Part of a small language model's weights: 4882 steps.
Each number is 128 + 32 x the weight over its row's rms, rounded and kept within 0 to 255. Layers, rows and columns count from 0. Numbers have three digits each. The size before them is the row's rms in percent of the matrix's.

# down: layer 3 MLP down (transposed), 640x160, rms 0.039, rows 601-639, columns 0-159
# up: layer 3 MLP up, 640x160, rms 0.0904, rows 602-639, columns 0-159
down601 101:106097124112105142162082189137170155125163152193099170103125201088087127081118108120155120117143167150074124125089132097141133102168124133181134176123135117157140152117130151156085180173117103150132091191124159098136104144115103158157099127160131144119114138077146137115116161092133092142126180144120115145104157116125135106151135030096084125068096170170136154094140044150070072112164082053123128088130130156129075214168140138132141102124195136168135135136198065136120125115141151
up602 108:135107102144109147128177167159157173147106169194123071168141144143125114126165148140129166130131124147124086100123123129105139143096170057139077090107124156086111131112115145165141128180115106113164125113086129149108171172089168139093079109109161097126165089139133076184124021115125206144088136140178065112120090085149177149202172105047112126150075131074112122153132129108196098110169135157085142160156166125091148093139144060107116109108138128146148114077102114166126090117147113
down602 098:065167207107129136154082142143135169142143137172114061097148147113111255107143093121109123119138056174130169148119087128124071173155175113175047092164151152131126155108104143153128108101107119169144148115111090159139108167117080182084121097111134095130127100162126079158102168181117100112109152126106098132139161114132136157149125164153097121110123079093131097139057131104182112131181142128153150131144150118099096127132102156155188119147118079127102114044138159153125073081165139
up603 105:169117128071100053105177096121112152100136056137107171145188145137112125133130153181106129141164130113120149146146144205123197120134124108182123142132099089177083087137125078132125156108100114094129147092115193148133075099079154147074156086104150151135145175093154133059123155168199166147103110145145162167118184121112123123119129129122163122145113070127086126108108054086103131170114209158097117109107103074124108156147148072144071118117124100153128138089122175077127120129075172
down603 095:080140161145159112112133173102157112151159132111136082149113109165117112126120119091196148126146085128091120165153113089110127151140126159113087129181137148126064107099171092128127126130098052178080194100099187129094128189120115101239119098114068112092124133137198110132134111079124114112126129156152132108126084119124130137168105126119063175060103118156114179131134140150201063106188151116150088161147107161110177117100130144158142128081100135150174122127130167198084110069132142
up604 098:149123181101116150067110174076101130133077098062111106168175163102150163156171106109086143159133141142162166101170127102193156101146074129124112123139182103052156184165088100145100126128152147145130116127087147125082080152149143091160139168177165107105123105089085084153172136152127114164142082139099113157184085061078157132092150105133123110103136195115075140141155091146154091123108138100084179138063163140108177105129128144149174121085133159084131142135071136083140141072123105
down604 095:146126124121139158129138097083107109130104102084139079144076088143172166086096084137112137129079160088126101092130169169061128175165169185137137185151136129147136103165157113103089104132165159154128165092182156210158076119103115103116121123113098107124168153168124062135134100139083170155121147161142098118120148160194164070084079199149103144181108102184132135114144134136167134129100128084125117121063149109117133108112077125094130203176188101107161133185111136095146144173139075
up605 093:115052130098134155095138155126107169120065121168126136128132151133110157094099147123132112175159150141112110100103132160111073131093058121137144135170129085111162117122165113166156154173144145134181093154083128103072130126152131135129067097143130150172054167191137120163105125154160102117096110147113168142101183144092143120110132127145184135130078103046170110106140122091185163104185139174144124142161151111151110095128070128038158110126094125099124134172205123177107141076219152
down605 094:120120121161087130176129109136214143145088139186192148107139099089075164098098142167137144137136134068118138072119097096098165122137164147156039113164132111101165098137074151138138137129133080153127092119167092116161134068130149174137157125125080127129112085092113131164184139165159161126092127136123203110192126161153176138174175138083133147120125055152139122144121120113104117068144091051079139108085125126123079142101134091114156115112144139096128159080203116141198097123164128
up606 101:166136116145112151166178130137115145142112092187107062175076151089131214161147149151088156088151072117110125137131080188140102105117126183076137117139151108119086103193124123155176164096068158149081094138172130126142090070099191166124162073129167171089152117073091135152143107150154080146095181108122119088107085168095126147157093163151108147125105128131145100131182142134154089137079177102114157090121141119070102124129175125171161150138171137138153154054105156109111116171151128
down606 107:117117130164069139171141122159101144142128101142143166125092099121167166132164125150139103072102080082131188133156111104121111152102109210103100104163156117119154099164078186146190139122119071133110120096102126152133155074143105114068175134102075156162151144178110119136130159112119086090192052097164072212180119177102082136092064073087100107113139096092165133102139129112116142144140127144177158118135107145160113178135155114088113113157175157090129177171074164123121083119123124
up607 097:132127134124074145111084142098141129119088153184137068117135194113181128169185174075101108130141069193098089111169100113117126115128133135167102112144139150190127116090102066099116114126143024121081144082092169112142134124136113153167170190109164082131142070127176141147069153099086119152050170133112136158176188099121083109204131164118180116082156105114110136134099131097103088122188131160125159134130129127125130151140106111144152124181167182097130110135145109127115150171132154
down607 095:180153126138117086164122157151162090141126069146089144116159121113132081159107100186211173138115113113173109125088090130152128173099139141082177110144127097142101141160177115180155181142039141129108125119135107158080125166124141124051127153085124160129122116142085145092085089075126164126148108143127112103117103141148134133103094158153041099172182145128169138158088112139083140115127084130131114199155122055138173145114135154063070107096129103195147097144130116184151093166121170
up608 107:155150097118124156103062142085121157137072108119094165161147142133114122157134093109132097175101173117131136084202055109137110130173096127095127072151210143168152111075157134198158144142123152162124121161152090166099176165135136107143083112070153122134189066096101117177095137135117118140096079117119085133130093113153175174056160116124153175100097086137131151181169136128094157097061127121113109144101165089154164150163142107126079110103131114057157135106115148098124175066123149
down608 101:211121182175134119062120169144097055098087096138132100080149098136121100128207143096121101204156114112107164120124126113147085089187107136131118203127164131128185142153104151146118104123142094120187121115189138177119104080090074137166139099140143091074128158167188118150096080120131140073120157178111105140095080131153157173125100077096087157118121131134193140114137134141170144153077126142144154111138124097084129121151175128115134142174131129120101148077046132150115104132083114
up609 101:104096108144140124160172163126129058142075208171154160097137140111162056131103122164079126128168171135165108128120126123169120135056119113137122124066141157149175174155116116086117096120108121165192119120118123116135119192114189098057111132135088125116134131161138110151133108080074149140072121093111189103119160082176115128080058107189146128112086136154100114143114173066163136155127143164135116154149120121153092142181085127069167142147088163155125168155190109107164087097158111
down609 102:125142090154160102151134159141108168122161107053149140145151145120161142112113162123100182046109124143146111132109122092137157119111102189162171158133130136170141073123061112148144119148133124134110086125128112154125149078106119094175155122138166154138126062087168148145094098152124068071133156160177154103112129122182123160154194122158094178190119086192079124104143144077175104113112123043084129072122149078137116106101155167152102057113133071140175148097150150093177080153153106
up610 096:104086151138102123161070099087086101115126134128131166093126132170185154115161137094203168172111114130150081163099136121138092103103113151161146168120129147142092135157107129153083127133139181085162190171104088092136055144154118144122127087121101073138172172130036137108121096086142115150126091104114164175122083147117100104174147088139087146132098107074141109112141107097126147167165121159134136095067138035158145138184148077130068157132108115091169126219172159102153142132151129
down610 088:095136108065154178091098089171144154163150137108153135162159157106080156080127098161082120066120171154097136164146159134133084165119128139157156104146123114124146120177163158091086103094083087116143060166175127125137152148034096111092163142114176146106188117170154107142145156103115052139095161178127169138107119173151050142130086111140127109157121127098129132112066094193121080131133124183147135054159194107132151094134161166107141121129053144107128107114159166129147149141136103
up611 093:157156152139186107096132093158123141114058103081105124093207130086097154143093054144136139141108099095076086091114132176175134184141095046182100136141107157178035129101105162131135117091156140175171105070128153180168129185179140085125154098120099141147113143158083123181135169165119145143140166171109131104147119086168109105152108104137121138132140118126140148110154131144148096113107150197107143096147136129097141130128137090127125121119147048195129112089116111167149130186196119
down611 088:125104201124146142082124116085129068152133122128158200155140147150105122148110092197122083113110091106110158173158135119140149084079123151170167074106099164171084121070126124128105134173157138116136083133181074094086127118142113132054120123134099159105178140117061123148138139146173114128154156098104166136179117143103173079091120159113171125185186194131069174129177158085157119127117107123089172117140183085132176100071164120105157147150103131124150141107138135145072117073126075
up612 104:152127069097047136116168116083174097156052179091111094157150136059114141144151184082110152106174153131149104132132129119168134119164168141124135125134151126135140131080159146165134088078108097155138100138125160126126128108173092144162159083168095111161127188118183114141154092168158109127051138171112187104124185169086130109102073123166155099092160125147139095129097130104138149124071116095150187122162132179049112130106152131152101141118209097143129119098183094081089158141143163
down612 099:147154151078156102110069133119128066130130144136125135103116074142112142107134081105136103131096120072144149085156156139133145116106095156162104094154129139181174077192119126096131161125151085139203094119194102161136135137113130137109085175100167161120095113151105125107118058158154118133218087114133121115154119195088094112159154157171120103158088115130185164097129154151089101184131115216146080114137095132125137162089160209080145161134091134132130091131107065144166054125141105
up613 102:125076132151180170112098139084082084098089160107203106079123076116087131153092149152112115148153100155122098156146169179118116123145168091066152147153155168142107166132127147119137152144114143195154145116077145103158113096183117095130066146152154130118134156156148121157116061071070109136142124083147137089110148135093116196168140147082118084111133113164121095141050135087098136210089149107071191136108114124130123147169083124139177188157135066140128142109155126116149076130111074
down613 102:131087141142113108095169099176169160101157141136198050099139122092166124142156149099111102159127113176101147132141058148122152118128146123133139118123138160149174090065163165112109162147062091207052150098164122128105136085188153148187156143125157141053096115130089126153106119107105122104155133107073156172111139164141100151124165143130160144154112135089114126114126113119139131104183131147151103108184172155155064128109141194111140138020084130111092122089076176142131102121075118
up614 107:096153110150122142145141199093166065109113108078107094186146180138181106154114138143120196165133112161125127114133070119106101084139173105096202129143113098103124154119153150091147158134150151157113120133146097136077139085093133137138104098151159044100059059168138134168108151179090076123097138137169127135080104146144134145131138201090151153182184099143065109173145165120096094140154103178103166118121143140138092204141132116128065158123164131080184133118140171095145130151133113
down614 108:079115144160101167064167144154123110139180092094125116146127099185110144144150154131219054199104120140152061124151108089128193118087116177148085168140088160150108134126118134111120149113182118084075080086114083145142098077115168145122148112127118157129136054183154097128095143101085134157156150109113095138103130090126133096095133161134216170189148171104112189109115091136198100078129101131112152131156107155146151153135147123127114123105082152119107094165105149172116111068137133
up615 089:215036141169109144146125154124131118127113118124119081082112129156149148130056136112104160142097148151071074104050110165186163102183139143154175139064126115096132178117109124149121099136113116131141159107125085088124140127113192148145143122085132120197150168183114154151114128159112112143133108108134122158120156107086227149136153053107119169098130091153105104153118130117100125148123124117142188122080089178066076136169124129156133132139133098179104071084081170134093089108150112
down615 099:123137096119100131132169135151191123190197115127120132146109108173095095114096136109141140081152126129194192143056150162123126163118159159146079132091089134198103136106104109159113148083149142103135125125105137160136090104140158128134146121144130127117099135165139103158116084126121097048148132129151151134174155095117129071148084106126103164151123119154036120073155154126134140084169163086118119155214083051119124124094160048080092171103100128127129108194153160163104197087135115
up616 103:130109109169189089118087123131121099093147108184087116161131092109110104109151156168164181069150102104063144156133086137077116114116129118163097110143177193150131080140100156090086227118167110158160121147111166111151110097126121131138154136168147107109087164105074166084187083096181108117097112140163114145183130147096102175133156127139161122111160085111158151060130094114180064143107130090131189121120204159131141186146101149166124092152124111175102093095142123136097163107093156
down616 106:138101166118148130144148122141168119131147151173087095098120110114130164124110094115099137109144155169142147103092128153149100096086078129111149084156026176155157067136161195097124127102106129134103204072091148093104142164182104106119158165150144073158076118124044099086145159131171120156100108066111141125142131064116149113100153103184112164103073160137094114133171194179111153108084142087071162144101102164149105119185096106135158109152138086170158143144125116127178125137179164
up617 090:143155137136062156166147096170199076114112129138086139086112126075119067140132135126089127051118165072144132142168156157124157156113131060104133097135168100118141145133074126128151163171100121080091131123094107136126141108096113132128118129130176131142148086105086074151103106125186146088138113129194141178117073165116183085161096160146085069156092205154102110120137181111120160123149174165142098162101178160099080194098071121103133123075159168110163131151106158121110135109071106
down617 100:145115089106157156108093077123094129161152112103108121180134091133135136146116097179132056151095092039118117133100113116148098119130148065152115111143162150089113179172127141165125132117178114166113094141100164134109092129088161187135129106133146057127115137151112138125130151172091112114129064090158120130101143135085145121130176191180186150104145137187129089125193144094100151112175132120152190218095089086211118129143162145123139111149151066157106118179110104080127087070157141
up618 095:135137074112168148160108087186134121063150171131128062088111146135169120075143130161166165105077101122142166131161134111186138141125149129133152086168164151183105152104077098094126123139093110156132100105123153179058084144159172155120143130106171170160144158169095103184102120112122092097053153143144148139091138141096144101094093156119139151057186094176163070089081100089113114133106159199106141110120220178169157136123120094113146138161139143164159126095121123081090113112133125
down618 101:063202096131128055112140119175135159138088199136122134130088157174115180132057122125134136171096094124118123146109119131142120143041101105122109197127142119088107141130133115133174133092084130129124171064190118119101167118118137097189109142160158180144145101135157143140090087118191127144096128093177134139196216091122128155123136116208117182118170101113104151150095148130126127105088130118143142132147135082109141135082112089122074171084153203104091157151117138119149092127088128
up619 095:113127105116126152105085155107137160187129142163129091162154121124154150146197116167174131080080154132148171157120139091114158133110109205129151162145162101089074136167113085182159090154132109151073132102102166120101064151141155145111170167113166144135144141097141073059137108047088142150106097135146148120144147131153163111132120107113083155119163147068117154106159085116165091106089064097163113144102132130062183172177135096096083120142172152118178095082057190073130120129125132
down619 092:092115148146153146152125118133141088161142180165114119124111203119104133048177116120135092135128171126076148075119128132192141107085141168114080125178143128147177079123137140084077146114158102169136088080091093134148119159131102104184127167150075163146135115111105064132111096095169084131142148124170190128102075065157138115163158129123090146086126162167164109107065163097162119168136131107094152106067183168081116155111170160105148165117187124161210169108108117121125085157130123
up620 092:105109140114064111130147193188181162158141130146128144170164097123129092109117081109135076141172132068087140138115153151157119095100123146131147162101120141099141142162126129179149141141086116095110055122182147159159186116124130144150186106172158193122150094191100179147157153062147165124132126164117098118107116129109132160221184118126134138062087138144071162054111074106116135142111135151179048102131127126090136136170099058159118137099119112110156103148125096105142184125108102
down620 096:129123173175129090064098164163124109049128084137143162125067099155144173169162132128058117139148128143137148166146209141040072124096154156154147143147079189149135139141176128149125104184095092128132114083145101076113145145126115166098140106134162168108086179041113137115111136152117140112071126127173101111093113125106097160147137171147151105156143150131125063170115155132121189112117148155087154178124063106125123149073128150104168112171151154121081172117091119144123136192092124
up621 105:176129149103119125139067141113098142168128016170139122150100159083093136113082144133110102117143147113103127076130091123150122124171139157140166078101202182168061132144170139187079115165113154183133112144087101102125060125110129149125170064142153114126114128083150112103116165073186098139090133116144150136136165113116100136147142085179074181132129134111161158111156087191140164157100107115137149156089110098134117147139140083054107125172093123101194072147106103091167145082126148
down621 102:075141130143108135099067159146156087135111123085138167134118102140089078133121168119148107149126111114131116110147102098108169186109162103097171082190111211151106172088208096092142170140140128130184118183064120223127108110131113153137161112157109141084101094142156114096135083084153124133163184094101188088160157105112103133159118162128115149145100146107107088178122062120113131101080102134127086156148143074118107174129163165102158150113090132178159093048133185131103118143155134
up622 104:127123169122100070125107139125139128137131187124074102108112169121140174125111091144164136148099119202094159150162100134084194171140171118098125074094073075160072117130133167124156143152170177069169087124093127150084114116149126151136101153139174142119088138140200107126089190116193132113107093080141135042103150119175158086128139142214098135154083140134113124074107140144126123148134111149154163174104117151161056169174112104191077151104100125149109096093124137087156119131144136
down622 097:159084092155175131128163190171120116137106130169156139145104163097145131148123083142115105162138082143091152103133104149157088132091114172134052072171091024078140164094141124112122108140131117124159136168180140106091183193142170163146116116193169149067153143146044122173144110135055112162178135135107121155179141098102109101130091126114083154137146111143126138125160163137106100123146081180109116142065107132160125113121119138113113162083054136094123148123088127145071109099182160
up623 097:120082158183100183103121150114088075110093169143103157089121101111122143112125106017144172163113103114131123113184112156134110141111191143105125073037215111104126153197146073151113092106051108100119157106160170118172118184146153132105188148130083128136110140093085074116138130087167099119129173102128075102104141129108150111151100203084092106095124172101140116118145114145160129112074182145157147142096102142129131112105150167103180118145131171147140155129138143167144128130151134
down623 097:143103144083115058141159138135100135116188089105168134214094146142174106127178128140147144153125132190095128128104140122142097152104141185126098147148117116164163095141104132177105135060148084067081158088122118159124123142102118147059209118129151090109141133146174146180088160129123084176105167091131105087155124124134132067086134106130065168136116067158088048142172169110071097139109164108128114105149133113114134148122098186195113156064154113117130144152089088091122149145125163
up624 092:182138122096130122164114139086131138123132043144191092156127120099079054103136175179092060130144102137160131173133143152139167108145162115143130140114119111141174107156138099161116128103139131060129083140163123155111115102109112167171133083126177112158106086152054147171194119159108101088097112112109190122164114185081115077120110109151110200125118123093114110084171204114126090124144134124119162138118109101130084124097071135106161119120157031073115143153120132164052135109144139
down624 092:156118135122115111168153101158071112127147149163137164158101131152110192078174070109119206105123126145128129205134122097144150167132086144147129114155113116106126136155139079139127182082130164155144144093116153165149179115134145086123101057174116094134111119177131121145061130113112127102147124134149183073161128072081203061097152160125088170145117074086145095072183108120178124065141066126135106136108154121161055151140119092099111170133089120170113137172083133160109105150129176
up625 105:093102080131111127103092148076125153150123103117125181089054139113136190085119083139125137164144165154125128120184144147114076120184123135057131159097174101095100091134102154074087083123135124121181134074136131137143158102081102122141137168120170159143153122167145121099140104139133107131113159087185117149106181125112207070083119100154120144120096155135146170135098101127180132139119181168121084075128094099163065161129094042132075117111149157155083154053143119072149151116165087
down625 098:083131115120106109110108154113113143105168171199137161147167161165116118105075154151220162139154179090137169154183179140105144139195120124049090152175155119105147086177154116084131100093108082113131142137128031110164193114123120100136112101108113139145143121166137176123114117062116041129099157108099077069135166109102160137123164113085094096125139137164138156114081164139176089103152110147111109112139123127179108113130174142096140107146075172113089121157129114102152134099131190
up626 100:083181103131114131189085143091118101104138177134120132165110120113092103046149098084199154160176147120125132107082116160181142127095123057125118116145103151096137104183106199146102147152076147141113116146057158102130167180118166144114105154112123111110125141098136125080173136183096170114103090141094147068163101193132179154198081108122111099124121135146194116077121135128179139145130138110163155136141151155116120130159094068132144153089124127039138096091123141139071157135112080
down626 108:154096106138181144124178123081131104138080113127141104125127119142066119089152160083153125149113146056131144144192173148172120173084109121100126119111132192137125135126154175107129109139077055166114145148059170228098184151151155146149145080078130155128119148109108099088098111140129161100177112075127135164139143128121159164150095166144140137099080077147133068122116181142114145148174089090113142124156192117130143152124154174139165129114130147051117139071123084075124081159082075
up627 110:120062123179088086121151112070094166066127140181099097142123071177070111176074203111162137115059101137172150173120146117152164107132111153113086207113122131083121127108069121133138155157141166137108182098126089126051173148187120067138081079098146129118171135180134141120082107093140128091150128172131125109175152167154127080154125152103168136135147138144091149121093130115133131126092110171147116093119120110167118153160123122092149159082132105165108128123067086104189172150142149
down627 103:148099140196064169160102089138100101133174115162131131092113052098137154125128066115136093168136118126137115103096113139103141193151190110112135119126171160078098125133136161092089110149183119159081078145129134151076080128101150110121166147135136162129124159172111130158167076057085125127096129143152107112077149072118186106124150050058127117107183073163165123116104130185123106128098115115135121150088116082142127141175094154164145115151159115155164135147140103172209162185090156
up628 097:123138131132104141120213091193099051114054084154075143118100155091115195144148116178123095146112127122169129094118082140148103121142111151174086109129084080173102091089079122186112151099124184160177089165162149169109131117101147159130115106117151108175125128149133131097100046093077116130189147125156066136070159115139159131165107133181129080145111146133115112129111130101116144110071121141158121116095125058148183130144162145129156177098148124079084118148104159122162146177178158
down628 101:127133146104103119146117133070121164072107122138148072137150104142108097100160130214117170136124145148113138166145129117154106136084163123177104135115160127121170081146127111095083143143123132124129147206187104069112090158192096154156066082114133112106083091122083143101157096170137173200147160165208125111147126122132129098034088097137098133134193142130079177145115133084094152118130104157171168107124080135166174111073134086119074098129117134135135165156172170113087108099140075
up629 110:121171188120169150163119111109078162094105135102116164133137102092157132117101091113114210150105136123145174107131126167134136120113142075116062134111129112182188110086187073224142098105081116159076190144138108128164160131158132139183104111150160114110190163143140087151170099044154086101143136179109115084187132129116125172110134088113145177097115136144128101105126173141100183096101114198120155112172110115100123136120109104153152152096137127103161125109097155090079163091068110
down629 109:153130059171193113154076177137120057149033142087154173100075109080142123123131108127125146106114106131143129117117171160129108104080113087111098132125084209156142159098113061145159125118129096151144099123111102172164125111152133137127112121155166120105163114096100158125086116116097114172176195150150115124130127122172172088136169156186115106133168062179186117088186100183084095136097094089089141077125118106126157134176125164130165101106139074115157136195168129143132158125146126
up630 086:101128144133183060089089151095076134184156194113071160114139127175166118087137135205101118162117138134080098080133123120079146094143165128097110130158100176100145132079170165131093113159129157164099192101135101115046134089105113082068076146130159115139148140146114112082145173088130168146087093164154170132105205112075127102128121066111154121104124153110136106155116109177152155174130181112109148116102110115094131127171135098125113091110210126127074172140151158098113103091118147
down630 082:108111134101162115120141140165149076183149102130129152089090135113139158150084155112114142153102123129094119059174114112071157105156093138109156139127102102123112116175141077084097120145061131145182148151118066113142115149145123185116073161142076117193134101143175150199130186113129138181105129111106148099176097177118091149133134119107132102102080168118099143092135125117123158126120168044105093050204139171205172173107163140071119129177139070164109129091175136141146152121152142
up631 096:162125141158143135169114109109130132171146098123113087130178140104153177115216140118111118130120114151077150070148094151135141132143123145196057087166107071103124084147154085106155025124078090150155100194138118134139144094099135107086138135118186122108148047155081152175079122110110120140140098157127104119115117145049136132150175149156103175067179147124157153147169160107144116124083156139160109111103151107094071085094115054113171105096144072119129141113104122176122132116115086
down631 096:163161165109109112132094130122122112093167128129184102185152118096092138178150057184115120153095139135094091124105165154135166151154139032226105166116098105123135138081125189128159103171129115106124195083140114102088067169088103090102153148160077108186153135186084084115083111114142138152149142122110116120092168130131160114117117143063145147151083144148164174134101177176149100154091104120098072177142093126130121143161120140119177133144138162117129124102099141085152124127045157
up632 095:114192117143162083136140147149128136096127094151108181056132124118072134162154152160166104184156153069137094131203118168125096143139081123136155080167110139144120107093090086091143128096127131126099178114153152103119129081149204172159116119088115091115115120153165068096142111138129142136154129094171152125152121128113163129067181160139047121174113108143078145078139124202100144175116155152192107136170122127105178120098083128064093114064135102097126115129106083140145069122063104
down632 081:118149106094138114126120156129133104126176152158132062151111117118156078109152089147153180102092160097122106162128115073130101128096148130162085146131186152144123159159158165164140138095136138133118126163195144160198087114105161079092142116141119121190084128104046131143127103076142110129125105136093114102152125115095134116123079135138149165079048119149105064170108062099111079078121136186089070119140093221121132115134152157148199147117178200145101176157088152135109124093167131
up633 106:062098106127165099129085182142107139149108089143177133059172160162137155178205072141140111095158120104138067152054134102140160125119099136127097154153137149109126123082149145117098157095199079138106140115144210103100136134081208167155061150101158104083122162181122097096136157164117145211137117097155134111099099122149139105096071115147112118095107152086118149166154140125115152119114147128156142158105098147132083111142190118145104122058109119059092170098110130126172138156114122
down633 106:138148143110089089127131073121134114157095135086145064128134093137147144140126133104151099092079081106140058174120139112100176094112181124100086174143123138105151143167172131118168127151113130067100070204189165128100115075159127157116123145118160129111102124172118119128095142144164111169177065159109187121122100102140169168173101136101149117129171084094104105167153109109156102068096098198113138061057097188143161125210123117165127121146123184125102150188141151139123123117131079
up634 102:129154090179076122152162122129056052138072096162106141159138129123120182131126155151113138148147106154090140125150080153137061107163076110107093100148139128146124129144149107171062166120149133164084084152124149161148136163116159172086138085025113117139127129152094127138127147137129125192126133138160152159137146133084091146125062191086167186104124121187166201129118197103120129133142107187099119121134129098166131149078122056151123100104104062134146160095075148115110125097172108
down634 102:108128131149056104083130081129114087161152138106107122123104170107184133140092165075148057163202060128152121109084164142131076170110160098115120119155110098104198156125119108157116118169148152104114094100105099138141127168078157132117181190123095096133107132126158142142071149104166112206150165114100134140122104073124145114150127111154120138116131046167137062148080119113153075170113134146111129106182165180142142154116123097164163080170114152113119169165106182132043130139120172
up635 104:179109172097138165162144099099172131143119117134116101114105154096156091117100135081123065165107132120190151198123166183152142164145144157109157115133064165153099103126174118169155182131108136125108132090155107103128122103207117104192174179156154125095097106137104167131127082098098121103123144135142140180131097095110066105143081102148086137128093081098119089113102112183096115088192167085132206103114136091082148126118089130134154111140123154136111188078107145071181062170129171
down635 115:093091103140127088074108107144114113129176096183135132120170108116127130136092157110189141174150187112149115115092118081107149154133112139096170104151091168104113156160101118084139078098095153144135128125136131094105091154154118108145087144158121165090172090108119114134127103043123141098172104190131157164107093140118122144161088134121095127144097149120110185081026202164163091148134114150107113128117113131153180110097107102100118066162144180202168115137211103224171126106148130
up636 093:176158137124128166152056116179127113136148142136105149120112042093114121169061131141096074168127135136132158163112154101115159117127077126130104162084113135130093116109120149148185107178131137086106116127123180093064184172103103125099132114085152148131099090185125183113154035149155152062115080148116137110103097165155095104115158109114157073110101108097183131172141145132140174127129116143188131166109124178117178108102171137115119068091121153113159153209127099124153108073131196
down636 095:130109141134114144100130111098155140102196132101145148162169096127171078076121149150151166081112159091100155162148181185106150180172139082142158124115103094069112152118126138141185150140155118162124133193097122132038066102142137117127086093153111147175131081134095112168115134175117144156122143163183147170053132135120147134112107146124167091157122082057067090101097106200095164147189109107128122159156157133078130150141148080114119136145105149079078122108143159144063117132059123
up637 092:126157144091095150111168119157132085163096059171145146107128111098184138157155085102149130155141114177086127053115137201112093147118166095129147085132157111124116178167158137184079089146101156167145046075180169122136113157098147140113077110119124135124101122162092113097101080113162147069107164067109182171148153077183127160132094145163064165086138180106133155080135149103145162108120129151116150179125118084091151078171143088172158137156101100118127102126133119093116088112083152
down637 087:098134081099112144184111075179151142148147118116113163189180148101105138108122109066163124124103131179125172155095096171114124151097132151115134180168120127159136162119144191129127108078124150078159096095110161097175140126132105167116104074118087150166095108138104152154182104204126107186176154118128088139170191066110142075171091137145103163145112164150156145113148170077062083154100129093120102086143204118061124148118150124150096111117142103138178156173137123111130112066084091
up638 103:141088095189141135131123125146086133203064108098180145115143125104142104163124073179109121103120153143119136101163098118110106153140109067114163099105133082130201135133099104129167085045075086158171116113144154161098149070096207114130181137115095179118175118161116080087127133084106086076134114133129158161118147146088084118135111139103149133114182181101086132101104175084170115114124137102113158082076134116119082090095097113108087101116170198120125179088136100185141159123141123
down638 114:140099197165130098100148181151090094030139145070133081096119074136122147123134133179154124089115123106128086106140192169076104114069098134166088145093124113200078113114137143152114108170142116171180109116099171105135141077107090128148086132191107136157102150133071154106127090163149117136141190088168148113150152138148162139124106132156173116110114168099119084152074151109100159062171104063162159162104122102160060110122168164125123157099139146093142146119126150122158146102151197
up639 093:149126054132149158091182156157116142086074118168141086158135121163141086154106158135132125123117166134157136090148140182201190151140186057158101175128096125079133079088098110147058120143094171095154122165098100127131169107111158163118144096138048103122128119109103124107113102138069132147096137125111144158124111127126194129091098135075156111151124175100127082138198131127091077067134112162067113143132140116079202097127174129081184126123131138158131115086157135170141070144103096
down639 087:161134096153106167104106163109153108142139068084107173131048150137184135157068133164160123136147103127124120146191126122108107152072134131066108113169111159154115083122109167146149106174117084167173177121143134178124138177120119099049126178133129126140134099131114090167099133140077095163179080085094075143133125106109135110135049116118096170089173194052118085219150097128153113123136146139114132126145114121128153115150182085153148118122168124134119098180134092112176183139144178